From a checkpoint of a small transformer trained on Wikipedia: RMSNorm before each block.
Each number is 500 + 50 x the weight over its row's rms, rounded and kept within 0 to 999. Layers, rows and columns count from 0. Numbers have three digits each. The size before them is the row's rms in percent of the matrix's.

# o: layer 5 attention output (transposed), 192x192, rms 0.0666, rows 155-191, columns 96-191
# v: layer 5 attention value, 192x192, rms 0.0726, rows 156-191, columns 96-191
# q: layer 5 attention query, 192x192, rms 0.0585, rows 160-191, columns 96-191
# k: layer 5 attention key, 192x192, rms 0.0586, rows 160-191, columns 96-191
# gate: layer 5 MLP gate, 512x192, rms 0.0689, rows 0, columns 96-191
o155 091:483475470437456530459534572508509493537543481569472593524522493479470423541502494539577544529474458406487552508553458405513538415442423498416396532424480485465517568475463468493521492551438505498575575501574410478550523466498478477466539413544411555575453549445459410525622572551600542444
v156 085:413565486489494493514478474524474465441499518469468526381504483471466561421553435476484559473507513483433541569425479611479522504564426524489470463440494532563475396453513556525479537531613399479493498506496472515512504585549459462432452511514448468453434590482542519467414460540501541517
o156 085:565508510462433564451550516394455442478517516561569436530507511491513441478484478541457538459595476519577543478541475436429483446496448475429425490351513545550533522527500525520542543440462487423524593474480386420501434441556493475505523389554491536479533452438455573476552520420512499456
v157 101:488533546471474468540427564523468415578428483529521499466541543491477443454420519531531461486446488407463536495532470471443512430524519472416494532526467635502556459488447475502567507502503443461553416505515475575494551518489576518476488495528541473560461413472553392500420511479451469554
o157 098:545534503480465621468593486360452520556403525555413435490445434550450517500517507532596505512516508548464463496441549492573562505481551558476484589349493455419461515459421564573408501545462508462502468429486490595480574491444467473410424387508478499547501611498432551552501512495504476585
v158 087:548575554500512461478544442492484533545532484519535520526579554560447477438494521518511487590439581470551522527498555510464504517505515548441516598505460378605538527523491522545431513485555506507415545474544476615459607523579504440448525517589554572501500533423510490462501473529497530515
o158 080:555447528483505510426496527425528513510575501434488479518555472470453561487441539627535486446519517492457473496553376470404457629487524501464464459454502539529547488558515468507486474508432400470540503414558440464557537531376518555494541443532462533591476554537400383486707451406521539512
v159 087:480544468516497599490556444558439509440482446568401499545515449507515546529487474548551465510534554537512433480521448488497522508562543470642506469475521464525430486521516509452478557486444503503548448515563439507454434467570520435410503448449561468549556455486445490494519494416451585505
o159 083:450539429450524420518467536624489489515440473406523547483497506509516493536435479440476486492493566539490527556460574510578597453602464475578597551729538484552421471533454508453450487507524539430460439477521600537498537528591460425459522536463436496520512466471575502446481500522470525574
q160 122:452513521569468507559531507608442410521481423506484452535561463513507481570494480459526523500529486595486524480514548455486577461462560482523574549515492508527507434490500439505433527419543519409522544554507494551458514554535562390398457415475485484496398556472564448457458536486497433533
k160 097:486494472522438434515483476561496454606499542425405498588583535567572515455518487531508531437548422602550603510505565526531517499483470624500451517569525558586489466520446510344483467523465510500618489488467482548503529556433563547352463453595469536422483568470481564421425508542499478564
q161 071:502536573475504507483494409449472492493468461488502522489452453563526434553581574480492495535439556465481478505539503409524460522498416410416522490502474419486450479484433516528520420443469498455446523461456495390418551487580532463533514518471477546465483421493540455454549632467538489517
k161 096:438553565578521484486566573606411431527483391504516473506520484576533445508523521531500475487463423562536547471489481462523515424483552525562541476545553518499558472463473479479435569418592479487473505570513408572444480520539570418429396497435448479442482570462516428484439570571498471507
q162 084:526497500412496483480495504458521505523468614587474598578438420536480520459469491518506608526405530504439457538486413580552503512562423534531435512427565538535627470479641568534536455539482439454455484448504452504463540481448523502610510424586426508511504456479607494516552582503534493497
k162 087:482449512437509516499480485495564548480544376426528521488469539385565431546482503512494421526435446435479478443519537489516546533422470504522479546536551433500545523599559474570476572480514547464522515532500566615496549427531437422504517547424513491538455439458461459491507571460509509376
q163 092:448477543547480521456427496418463567470491525518540616372518580476483528459476425638459590501490497448539462521533564557494412524541429444432405422437533587568470602547556529523525477548503468530514461505477503531541391501506392587522533519577514537447576445515446564496488466467501589507
k163 081:554528507519481532431441544404565518464485517482501625511406463445493498513484469466452507510360537432420343505481474469493519446552434482449530451391553529548635553556596470566519460458569553504402476524542549522438512470488535479533546570485519546557557494522512520496490563509553461563
q164 091:522515516485499507528513551488549439484418540486486548568510421578500500429427538442516614566349449509489483511418478483541571432560476537460501452472528434498581476411519504531549371499467463430423494471464471507450535552458518498467488421626409588519511471504572486458488520505501472630
k164 076:500475434448544530490440582451495552400495446441456439526413516380501483529536475439559408496533500477381476478598490465610474474530527439467490492503557513536511419546450524545534502506524545525534504466575572488448502440518499453530557573481522466454411536566499439553583631453466537480
q165 087:528515545440458508509453503480575606521432533569492559468474503476471538422443477601429580465444465491551428450537503562512416508514417530437400429395477478546522516621556533556553486555546446451434412466482423586538519485506399537499519431508476570429609462503540592473457510485525536433
k165 090:540579469491536535421551461388549515437513525490527628508411468436412478494478434494551562522426537466462532521482475478462527458473441385529502466405551493411566526509557553625537437543562594510399443572504548482422524379555545438544524480524484507597531534493501469489538594515532545495
q166 093:511539488543503481490531531489505452570516443528582370509459511441563436657559487425528438536598465473458554497524486489524468500385541563553641438553503473546458426511481476432436649448472513456541487508574577500449547526574554556481450515464582413507476479476498475482546440468472490467
k166 088:453453433503395421501437506569473477551458480582452510508549591513525505461450474509539494423547481456603541542495520478468468550539563529515425551529434485498436512491356472432453546546404439515606521483480445501528469561462489557451502429540484504439499566512474524479474390490456432499
q167 080:576494554478475518484551550457530480460427511496426544491487483487512482483472506348444545523453447565372484567459511532551566546541478458423495415531485557521588435558505570489475400419494488489414514562469459541470554507465514466402528397546386478445521483496483539420530549476493451565
k167 081:444463514497557509511553558478475469466471463578566495474521505447484533643539489469487428529495405438487506474495463423534480568482587514405585449534471532455469579486467518506474453478490530566446524523486487523424443437460457487535559590494547438492554525567504477529592552437507528379
q168 096:501496546439422575499412457451523439404464545452433615480492481535485548490480574541481542516440522548471499505427484458529543479585457447526431542401482520405554585561501513584593437579453551474463471454484364498457420526407511511562457460476478528504512442452572518453518504444494560518
k168 081:493516487485531460400460410406552567478488568431572580532467428517444509440493561500545544475434465519438446502544481454522445439458415434516515455467497512537598426491525516524525368526592498522468500559484629496550493509456511513537463543472483537570548491518514483545546500460596501513
q169 074:390521445567554414509514506505470482562614432478551396544576491501454478591503458511586481486491528419587478430534513456536501462468545510612538545500452488413431548408393456456557579535506568522592517498481562486526466513526447519509499577520536476489497557505530422532470525528540608423
k169 089:450478495452486523466539532599479400499517405491476482542498509543455439482497502499471454451510608567565464488549545583482435511460459582515418532515428529517487422499463486462464568483498484527575447482498432497506469517514581514433400449444543544477469451501482600454410416435469434541
q170 095:460559524593554498498495524540460464513542511519596387598513543517561484550463437481563419499488489473504549513476523432491459497376533538564535553605486509467536458387428421489439584546503485538519471512499586504510472489553509494501583542391499437458451536525510460593501428547474548481
k170 087:500443499521542500516492457555492475555597529615490476533593534555552498507503505532544479474593454425520545520540541540464510580546535568475455489592485536583470422460452484406473589538411493520595541486517501411472499517500422551415476514562546498386409550476475538486493435484485490542
q171 073:544537496503466561526498549536452481485450521451492537557471448480433519537502574404508551543441536576495611490354486449507593520510492468546484538583472442434591551468435529490507444521477552632436530593511483444445524529450556447555523501436433527570425586630453482447502509494486504601
k171 088:494492433423530519579506425460529525463523623400562479530526491452397576399556433462450583491431565549519481527533466481474524476561489396493549474521454525540575539469525522525533423433397435463463495482464532439593551471493509438445494525524381449531543505456487506547515559482498591481
q172 099:521526487506484587461454474508572505489491531538426572435434512408520583455440585458399537428460523485460463485521501564541353557495488491390495420476537465502493536610504568420486428524487501465406463490496485612525554463527478464489553516487436485465561549517496517428430481452561546566
k172 084:512571517512471497558500443418466550528424473480521440487518475586481589509546513588516547436558472502487566588517550551490526431512582493501534552440468424427467521562567535503519513467419428501492605411506443492422479490444537534517483544544414465551507491506461538397484545494505619518
q173 078:510490519567580435442541489483417485541538510501486457550477507458528553493540421553601383445591524451601466459489605530551466491411521526572504474593433529538485517392430474457522514495492477562523463550548582549530563482575491510525481526451562594476573543498467458539509424506496564504
k173 086:516538465506488522561562422570522458537469487513484457501467540488504526497581500534544448523650567532513588494452558531473471579537582514550430578612507526522449469531408567542370612511486511489542580452581387440547519506519551544520502519469552452421515557468388501513451490437524447442
q174 074:506515492500561491539517534514532524510558491441493450555470538497493506535484376503504515453544497496599531486489489540500489417429525543479495518501457516567470486474457436464465568468652465494451417535466586509507488507580452515538611628431568525506473509498407428527490472644491576454
k174 094:524568466559424507550468463518535472495553416588495532481575537551523494479526449560495490470480524445524538508557481472482524468518555570503491475606427522505461466491390458465513576525382460525511520505512434526456457555543471544445465468570509503438470533541448548528402421552513464426
q175 095:483512378533468457593481510582474488566524472564560404574532565384599410603539497508517521587496446465518521478520472454493513460419544577465551558537555514537418481449447516501425578530489537534503507461454597472454459517554474554498465554461500377513377532482492490548509545454526451399
k175 078:503402496590472553471516479535439517520549472557488490495545439437433503540514445544549463537466467542531556522461488462537507549438524501515426516685554474521507495398519450509552570500476462535470476517500507399468556528578432543489586436479470421500408510497496425515478424521486423522
q176 098:564380461473483432487461467485475510558465548525493496542532522522519530569494483656550511586473471524526574489483527455512555579532490413503517468465493512532537590426600500605462436559499534569423485507496494401461438507425546483550421512555540539559478517499499467574491542486508472502
k176 080:562478522457496483476394527500614577425592547484472447537524467506593610496489485540443506546503451564511531593477540441468551452424505569593410519420574613550487444570541546445456451503471571413461554471511477490617532486509484411553510472462533511498556526591470489549473421604460505544
q177 080:503588470525526516495455478493426516579520446551460462461494525480493420541530437575510512465507564460485558446538453542532565282458540587525514553587498476522442454481447498553413573477566474501526543486551466507529542397510430458518509514474479514487592509530548434546546609551516567486
k177 095:400467488604460518527530500572513408575500481505462417412542473456551519506505439442559437517507454476535486441462466447493491451445550531547467527567506535536439500414477376495497526464515568509537482590547533540623590483600484590518506489545601499468467468442477503507425481530544513467
q178 076:467485570498518504497534505428479485539492443426551542448408489491489491524556491535483489520459485481468471538474549440565486412391532420481504446528464527470486528496433519559482422559571413591418458519492519511499453441500504458439561448497478454566552511452532405479363584539541500483
k178 098:463448544510452504433528469508454428573554544576542459583523558592416514498521487512583519424493378498533495531532531582507461470494586580623493531483494520567479466387439464427440553477468482518546550447459556440565502546492473551543577467494427459504494520512505533514497363484461525521
q179 085:458462413580520478486570555535470422452476514502529530688487528440508561564545514447541387548503460539524549497509537456499475520475494479530535448537468487494549608439432495521545501540491504473454537459407618555550430556584533495506561471450415543508530513507508477439474507448521528505
k179 078:470441539557586423442546452528487549438553499564550425460512535608470411459521445501493478488514581528454516456538531508478528543490625493574526558606486453495540501417447502438454508513474437464459497377531449434586530577435505488507557517467525517488412502443410580417477489496486538543
q180 073:449422531548478603524513437503557508540613454430483541570420517524442469540405628449523523483499429524494461575449533454398527538511469503391451540507447521552567501566474445509435511448502591573612490473513479563477449458483519451443575464600602431578424416596439504530493487514457547459
k180 116:457623487464445456472555480444551460408493543464507551518454450530524520435542569476513565488470606550445468499488454530501529459502456365473507461396513521499569533521510595550547375476530452522432396531466447518423485451447519415483454451564423488504543500495488498523552599451589543574
q181 101:500486519430545436570447421440538566475551501452477559485503533559412571521563470631481535431482572524498458430538412436453628505551570472460538584445493514476494498471594499580510419543522502443458449508519418501537479478539601452568442511455459570535592488582544502447447568523431510529
k181 072:513585556502486568560429530420506430472538487405476544492470467509559523394464499532395558487574474537466444530527537567473572486464553522479509543483492546469513550498476545549534479561482444426502503575544429519560558552504592501480436403528416468497464442403589455445530496560487409507
q182 145:541545557422493507404457480386605527466459550424431603505429478445448525439461527471470586478442550434422502531485492559482471454550471452466450443395493486521509542533544586586518446449535490444450499472503449507501514439479440491535485517510469550538604470475520468459515506500526555554
k182 065:429552432436480484467454601438592452442503472547412471527505586493484488507496559531523454501573474486510500469451503462510562419425578556526479549390459548447509449557421473423439520465475500523570494422536417609474477443515517498457487550499542539493526604499473503583417491536413513431
q183 063:535496554490460549459476481525565593496578506467515481537410481484464429436486578524544568510455393408504537529545511488470505587510452504424454412474462564468481560451501526497535502376449441539494528445573538445524518525553476544554412595456533486479509438475483486476519460426517492474
k183 189:469489443576523517550483539631445450622526505536526385547591514495511477511527462514544466500552491483547571544491516449519462537445513587483480540670458483518415501459438426421412563524474448487578527507469524422438491555521485507478443496459533433467460552535448458524495418515471492444
q184 089:488485452523486572513514497497509521539465447550520415473495531469524537499549465430546427520553520440484476536493558540586511482494409498469486490482503357518494441509469490510427554365514517508435446498497532465478518469544501445512553485468535513504498474478570513407488422602452411446
k184 118:562545462471478583409511516387529487404520501478528668419464449540387530512456516531483506531413572516495473498512409428482530492505469385466488469360516572432550568522557565573578443506565521463478390454503403484485455475446520518522504456457531579502551473521501463476458564588538487499
q185 095:516529437445526540458423500479569525593505493489539501493495469567542539447502499548470512440488440485455533454443429529506578521546482437485506492491565540538600557489630520454541515527650549460528546545585410563491612464463463489480495472571432528510642497466508536490556512534561479479
k185 077:478593606452546465506467450426520456483498563512544482443501419451554449563530474582444431502464553400526375504475516527506533544458522487521505527507533540476504503531433545597478585425538533445447503465529516557448532454455534437570576515435551481408577429460560539451516513480499437474
q186 094:546508504443565451458465480425446476502542536512586486392409484646505529608482506556486522455494545629366438436343505419534455573486574506511439555525461474620500592483573495488504468524484545560494554521591549464467445465455538559466477507499420452542499528449439518517503434484530523533
k186 096:540588478515516453443502492469530565559484559483529594531429379426404521532525516462496480621490543488540496504530475618442546539529493546483466521541515444519589537513506505519497494520505495491475516445525525562461484517450525503516584473495360473476545473522532587491539440470499524533
q187 092:493479416559461479488533449540446468483549527498530537456463432441576485538462524529518475437491479429527581483491502601492436457515442524567500477531460518455583518470337607516531418538446483550476440470463522475442504589438480465538553512540494562563500544542439545530604505461518541501
k187 090:419536435469514404547510458544431563498470478474457430624488511516459526485552540454481463503614601495414475548445568479451476563470534506533537630517595499500424493560484595465527587468489468414598535516548485408579446502507501519492491470466443473467427461436514541566482527469510561529
q188 092:449427572539549483543474412523445452433496524526518483561489489541597415527506508471548486418494459616436580478454567533513491600420520520496482438547492507465533588406559407485457506475472476607590544504443562415500458461480539483516426434430502569489478500462555589519480430523501452551
k188 090:569532542432555526464542480449546508413589537445515485561502485497529488478558510476407443436536587461466605491521594491398522513506430577478544565548471578462466488501534509532526423493482576541494523463496476486430547505574502515532424510456443438487484480448478459551503522485521545583
q189 097:461551459481535536622523487526504478563465477529430496561544473478503549410539472549561507525394485417486442482551493472489586399537543451557577565532516510488458487496506438518534528477519437435537476435538493526559527493540564556449415496643455502587596521479477513484446545513532494567
k189 098:463487496510524465531500502490428434555534531312441514545465555342579436478552496520541519478552496520565437472464386522589489473406474587574458522551558525580442446485529571513489565503593546521508502443532481546560647459533554466488582508513416497451441503426586443498456520453510435529
q190 088:473476512522521479525407450433548511500495532518595527450477516519534524573520479574515478489478538478416508468531494530610485505464452527452499442485449522514450568523504611522496453556518524524429456493382524555433472449542474567558467584499630493536503466538401501535468504562520480547
k190 097:458420500525504429552461504553495522607475494584485430466577472478448504453453474516516430451604466515527497511568503529473455449482628529623481634553450466475446463439435485472484535483439453550534590434493483531473516628477490503454435482487492350514469591571521475484506471518478468519
q191 092:485470487533424476486513596523538591538503597506526515471397537539469504458529531593566543503488541516490463524525454480475510458469420431464488516519468505559489491450579546446464496500425501492427514602629538419575468567522412514527619500543503544489461442450453573602520509583515545530
k191 093:464441446505544519552481616576541480490523421478576473498552521562526606576505483542464557401489509523544558462444483497517502465590584492532525509572498538511379470484526486486570493479494522536416562482440473512473419522464453554517529528526472509496414491567418504423524512425463473492
v160 073:508535434393429399523441544505508443456491501514426496501500533473486587551562552516460494479461573495532559464500505403473551524533509470569473535510559507517485547526479472512441478607432494455436471425547570494515484487462489601471474456534428537455544563388441449445443539586522539553
o160 068:500446559518517498547602544438521514484545583516460449489525559488512439501519520577500497497460419513468541434466502532532441518486527473502582485508514446435553478609438543500496437414441548549467464502505484544476635494521547478582547410532432460594481449545448491580483514471449490556
v161 082:499567489481485439463535574467536513529380581512491455551467528559460532418429461497406527521519576498544440486527501549565574487546469445461429533485479515536465579531528450550437531557548458414583507384554577460461465564467444466518465499420504537443509607474524523528419499482447528515
o161 077:435456497461428370458558534351448579460546558470503535499520527522429483479501515501526495479427473501452499602466544442539446465586521446462448541311499498462482476603451603489509508485434548442505516537462378455516516426454493513508462378529427528448413464520485497493551496448450491568
v162 080:489522529465573365539569543521513493421497545510523445549454484514506501429433532461415440470560504547444434502490485534493442435424578481473454470509521520507487467492510592485484415547571505521495460474418528446442560532484472499494514482433571476450471498469449446584519560547469425539
o162 081:363529487539505567414521483669497470494557506515481462541433478530496541494458487450527446494481491538519504497457438524484549420495529577549364572496491508396385524531491452428492534478520566405565571522565532478480466420455522447527481623470534524481443537473550578453439487482401545446
v163 074:472506509418469529536535485512579590546545487535571492521490544543527546397539567479506497495541511584485463582486497559494468518513496516509402549484494433463475550463537644566514517516507524453499439427424435486515496497557405515509570523458545444491534539572436487534398531408387545550
o163 071:613452474541511475451435516401513509399520543519510512524517517507552577526432504495480472509551598530525522600509548346487573553490501477432502611555498495485415475501469499478514497564509510561540519524514459456459467441473433532449415475502486556444519513541505562393550450494529490605
v164 083:502505531527485455511549549515494572518412471499536488509491574557531476458501497530488482568455543501419437344489554503487536512545484526578480528498382526564457520547501457444535584447551514475489505447631469533518422516476515506628484608469536478480427470403525461504479485459503452468
o164 081:471524453485469430460373510448495486471546501576569555476467491532443463563485469576555465573475497457612506560503624445433467545505487553512388534446412452503444479474525560586500528380538487487496435445485426502559439436516568546447509544515555465505465522456541477566523453496619493513
v165 079:437497463506497515489457397546515459553441452592463509545549496465384453521515490485460415557503564488466570506449565482558513523630530605526508463513584572449461530578491500563552497561425553474442507433560500446569517427499610566456562442534468507519508532539452463477541503467524485568
o165 075:595462499611513519566521496587483600475455544474511411555519502451467457465573509544542542492441445485483462476465450551492536523485524422540581455711493527568546482463560551549614438517441528626493458495533454512493531410527538526519533464551486502604508490494503494550498531573508494527
v166 078:475433532541550390504509524522588434424508452568461529516516517452570559575492478487524526464494515453462487479491556475580539407501508492570518568491559469531506430476504456555444527489446525511397557557490476617550544475500557479548393503420532536472478422549502380520379491501531511509
o166 076:370526467474504454549477576695542494539497481452535412476452474512541518546567459471558552562505487517494496532456437565452521536497492561474471557533508509476580499588512451477349445357527500468537601471481444482487535495409465450418501539503574454538538516417466435537477495497464519484
v167 074:487476474553487510530533435469512506543494503571459441500552485445518478521508454497484531540536508550408506541532522545588454528487493504507476503427523507474497532449426532558583520491454529473544548487424450495470445442552515569623548549539586542525500553624413444485494443420510467464
o167 075:668413542496463479523363484247489526469455544474564506541551521483529537564508471579507521528515559433585454548511522385449518594496524439497555550487498502486522519451546519527579465605479501585524444467503457475533433502505452529506445499525568531467545528490509469490488515546560504562
v168 070:461457483433560465511451488492442467480459418452602527469531507507469551552473538475539481538464456463534518384560524406433475491470507568490547475521533435536555494457512517497475485528585408443510520469477579609481560516562563526492573620434537532549504452461532437426529514555570485422
o168 067:434540528438461510473461548429466468592491402488563470437515494591496388527511428536500498486510466528495512403532481488540440466404483523511462512361444479453494517461533561545361491400503492461435526498528595487544496541469518570479498490512527441612509558488434501674493432593517535451
v169 071:447558495472529502508425444480481403450539528406491479526518466481583427431468494531515476514508453499454538486458579498463394441514518541440502481492574489517441497491564516468442526520534519576470496578496495484500522455521570494492441487461412501465438512503554569558623540460455417556
o169 070:364441518493448509493477357706517458519548499519520495422464493514492456556534483499498500444508526523503591516504477571492499410551603548577441529546517367513580452511563518548465550509519509416498560493547574511510436529498480567501542581438530483500539580481503531492576510405475542401
v170 073:511391454547513421512440592493458434486488525498524480524466550554543445441453444491455483449472450506538413544494472474527521422586507530494505520486485484525521461514536537417493432398524469544580519555464446517443522516483423492423453412541450521515501517465542509525429417473555541601
o170 075:459562406505550441522616513662527449547475514497373501493494511484440563482467541371546558488538506528388489489497414570496458325560529544521440517435550499531522518563472491413418493519444508427537547495468468516538538481477533478520550417497407499451516541471533537431516509485446460524
v171 083:575428501560511439515415594450484508455554519510512506478513526373595461574477516502476417483534358486493497546562521387550489498477561537487457458464479463476497410522444461527401512445518456507501475542504535517450441503492485408495403492524468524546403444400592499415473498492585417467
o171 075:551525501503462463424586491361550385612446453422458523496448443534494450544480475549480489467656533535572482405456477524542456468447507514495493460425494463478555498543504443437497441513472502498502528472496520549593507618429665483501512485525479477455555498447463461584461506490498500464
v172 067:518499527463353567533504517456475520475475551504435510518556413434613547494465492493414596407497457507535486530450557446498506519502508502491452532500439480506521530565431453575556546508538499531519448569481369493521497429511462579501459513563511515443534545511524532428487483472400544523
o172 072:724489544461528498482490477272538437433518561464531547526546528478513507562528504496509518492548559489531552509487617368485561594531556518465540556514460449499533450491474460505503468587459553591498482496518464495459515536575461471498441462534464499469528493532510534400539488454536439592
v173 079:411508459486512537562418556520531520455523572456529494441567570595525561507433519483563554540476483423479393543450421550531478468470498484531423471485551511480421570524496490452578475468447494498529445654502478460505441463448556525480461481583455482465489466467472506487510469511465625445
o173 073:402530506464548581525485467562458469548552452452478584451502508447427449479450472479452426476527504549538495503534542516487554432529476528450479542467520416514477453514392480436488512451429585536457517522415462517484493443545430427515512407459463519476564460549613545401572510485443367471
v174 078:527491429519480500539554540456529530529588542529575515509469586551587496514450484518488561391428440566452457480450504581532444499423519497435520501459433496521565569424540525495493472491436471562524506648463568521550479548458402413493385582543536503452485575471571435559572444579563582457
o174 074:335528482451482597480433400572507458541554504567503530442505487490549534495486445444510492532510474503535513502542514501494460455470520545508404638322505483487430503526453430386394562509505520415530519523456537531510434591552416485521505543440535543385417533475485476424482453532491545430
v175 078:473469534503587491423576539480478508513566525504478511453470520459527526432588472514456449466430450503446491528501485600422475579388545509438550474500512589515396569517527499420522517454580494559454525518612522510460577503478573516539592492468506587557537573454492537472448501494551496484
o175 074:597545603455441463494424460394542407540410498583506544516530462600512513509489476521494498525529619541482525388569532453551438561553526523462426534497495477491534508447612489479446551531593494539589393463502506483480517517486475464516531556492490483410497587470521410542491495470524522458
v176 065:509473442445560552525542438452452573503493462505530442566504527510459444492540582447541512477451575540499574494538406503578451494548508484573511531450416425454440517544463543448580556458549495472517418442528526413431460499565467569570500628441497449526505531526489466463513519441469522446
o176 070:572491521471454474455347515303458520462490631527574559548470499508539504560496485569484466509541509489624506502547483390516494507447508448485405592392483506511447504432543474560534538568510504515520455498538468471471431440523440534520499535509543538526526507494496566490497458531575542568
v177 079:510525497484550535579542439493497548516447426532548430477487489464498477624530548543496467605508483436569498409503508422502481502466540593515555445485499585449566448519458381515387531432480587532439537437559517511501432420480526503471484630427569492572491518519500505441556600431569480479
o177 075:560492565531522500536432523459436538535461514476522475543444530495434390532516542630519455480515493450584464471526491505435465509433467549580494430542439506407507534418550531593554425465541480510520517443499530563532463522527558605490524572501580474584550498534439484662516546553516528476
v178 072:519464512464421450435535565475464475549497620438443471531511492409409488441554477543461498500422491500483515550443479572513507587459505500457447539479438459473468559448472492451556537533463441576479479497453501431426539473428468475499476379476480509462456584470504470484551512549494550519
o178 072:607532551524482443497533468390518524420467585528511537552581453511548523502467503494485510525473499554440510476517541385499471622496582476424524500519478514518548493521501511419527519598430575577487454469485506445467543548482470450599491504515427513429483496522571465457439463517530496548
v179 075:532568523503444557455544555426540448528478462518536485536562487513460538613561458563498537441523462508453608443625498449494556514512465505455547508468501500447512513489416537494474479489540408444456534496546551493478421522459495540548519550519504421522478499476473590437497500552516500381
o179 077:603514504476513476480467472195473517528486520526513571469591511525545474529556568604432467484510474484546554443489489465493438535408502515430478497311471404486512527488454486536501482451509501503499420536493529512516515534487500518519506525523553415520509548535480498651472487517526520497
v180 076:541434449561414452470445519557491483504533473541407467499502428497519538534445429568449538463512589459546501452401483476465561463509555524469455437514475483490523489529458447449466428533473473555470505610527436521521482542490574562370439380525503504431475508553597493504510553535514452567
o180 080:473542416538499507553695558765508490559511474472462466472477518454461531423546549470544560538426427479416491468446496620487507449568521559522587413646505521530555506542487533482456466498476473474482551481503494521462585503546522522530548493546460458519537501494475495457504534521452482492
v181 083:533449441498398458528541520489493370499508470476384476457543572471462508534512480598443480480469505456565419475485626431546573506545592581591440535508511505540495502478510504589519530512567514560510525613500510452534546469439566530472427468430524535402419533468572510448509553440509457601
o181 077:550508470484446404510542530517515476516511571451513575484512540499486425471534483454532410605490464533475492482393581444443549509524558454572571512548429389479605510494496456552429469479388577564495539505544539472478497517522485534523493468542435478511516455432509480581502485461422467510
v182 077:574511587443468555559477619491436559547427442537540490430551479514569491463524594464409550531486431542585530578576583527521547595559449407477479453453539557529488516536486490484445539552520524557564526473636456471506496535594453489535520537471572502503515605425453527452441479469411461456
o182 078:677521509517549507440451521166520476420477573457498581421575493534519454504513518499452495502526570533525489482485498399505500548522434531542480536405531487481508497466451525625539507484526526538528398476510485503504476489489440506551475447509516553458500504501501504550586474516510516561
v183 076:547445570486367464505499518496456535497496524445456563483528538397529455398382486496480486411519510526498480417498517493580520538521502480582473516488414550518542564505456445530586505503520531523621445434476458472433549437492496563476439401487494549456549528432479493380401486525401530489
o183 077:646479558501490429454533467300544434446455584525527542514547484538512537502473486483518528528567528510450528474467608424543516597590570468451581520471508476463562476522468444494503457551433475581495449511481461475511515572441515483510462427556381493456469464578541490487458515461465472605
v184 082:504494586498493567415479471545468515480521464520563491429490496499471503505574593479606432462550573476483474476500520564381519583474618554440408484465573505535506457428503571507566503458588592474511428519488475520396587478463479410419516486536516472527459520396512522497472491505499500537
o184 079:496495517509535415463433477622502425527528492548493476453490494573534599498455521438430476431510531571506499434438533465557642473459513501478509530640477438426440489470507481421484590525558524531535551642554541525531463455514468542414478546477509540390478489483526571440469521490473485457
v185 077:554408543475435446547488437515534496490493608446396484517503584410444531433500401660536486550531567583510481520404560457493545514529507512527341564497410539445509551532495498545463563487515586498471551417508476508512442514564382468474555452526535522446526483561522513475380480452524510472
o185 077:590421546502446400526578541336508505464509481506458511529490512500432495477396547507549488503523524478549444602522604494486471566627453464521666399546530471501551516502489504498614416561433498558546533488444467537537472520466559471455469494556445437474466459608505504424552616478511453592
v186 073:505544536547500583409437479545549560473503561530499539533496466609373551505489522462475553484467554421563477499517387448361416475528448545527542467519496501469490508476516458480521446557445404465414492507554567435515513472494423514409534414488507485500496469537451432477571552508528569574
o186 074:370459485547523509557672494777533501497551442478479488545388467427439462426536542480493519448457480497418478523492462629539485476459596501473525481556566490535551484516489515513472494527534480421422536449526492468416567510503501491482560501507455509560501492600500546473481520444490446439
v187 071:523448557503499536541485563456493510550491462468577515452457528519478534483518486557458520421448510489526459497576467498484471475563495444532496430526487449537480560423484542410481463496524487551500566443504463553521524550415437492537494520574536512486520469595575513478501450395484452533
o187 070:566510404453492490466524477408499449491473397560464533493452502472516649497486510492473502498579503479462460563481565567477445511535481547501435567408534495494571509557557452444474472540511484520478488421506434438549365554433415540486549460508455547392452496530534540487524434471514535504
v188 073:491423519487511455501487457478477538585473465527541546527557561455445591513557454499555506484502451477470502506568512577519492498498573533469484524477421481535480444472447565526578570515493568499489466389409375497501522425425441511531559474550622581508561530530478459467429453460400484531
o188 071:659479490457512433508471525339496481487415472494466535548507515505567608536406525550505508541538600517501419589507548372491511573527494466446561607520533419496512468514474505439547451636438493605459453524488462453550437533472452447479451429515451521420487514527534505505451538518528485522
v189 081:509455569485484445444493621451489469498498531398492549506554526456456543457381517538594466502501485430539439407502569532530470596403446511436467526539483409468461551405554471446520575494550478514432462533558529511517559557453529441512370495478428541480551500501528553392526495582386424470
o189 077:496437605445468437441538527354523401512524434551548471510482467538568517532378440506443525443494510511475504509531587498535495523524623480459560520426472451429519399519430479400472527493521495522468530463488536470567445539431448528539489423516446441402443445554539407539527461469422478508
v190 071:477444516586470506553478517522530492487491475425436512432538470528398592440494369441517516588451523529578468537522499482424567471483508538442519463485421399439448470507514407487505488546454490421534433580475437496422592483532536507409523379585441483506471514444577437475586583556527542529
o190 072:481544494464506530525664531643514474476481390466461489492499492453432532486516573483430519480498471533429506464517542524496495487489507462455649419590468558512588459554452527435497500498437449537369508502460472535516616518545502488507503437509341478532553468509541497395484472503510451491
v191 072:456549564505381604513610503547510503563443533485518520546509472456495480556376490543509528491451513464502443380523501457400574568529495481461471425521569506468499487500502501514524536515522453435526466493495507503571513519471561528352480481482481499463413487416634487405460526473567523491
o191 067:622490506542472520565648527502553526480503469509504509483497491547500477439480571455451518505442497496501534505489573567479518525507533505517628440542423502517580546499485461548486515449542450512417501498405520553501629538522569580464499485578430492513562528628487544511473517505468534488
gate0 105:531537484426355532467542406472472518521428484423500437540442571566548436477471490452495482512559475499490427525454611498577553544451571442475496477469534548430595501534540558575487525520612627460525509649489554575460426478435440525504407556512433487487467502473533541542411489448569462554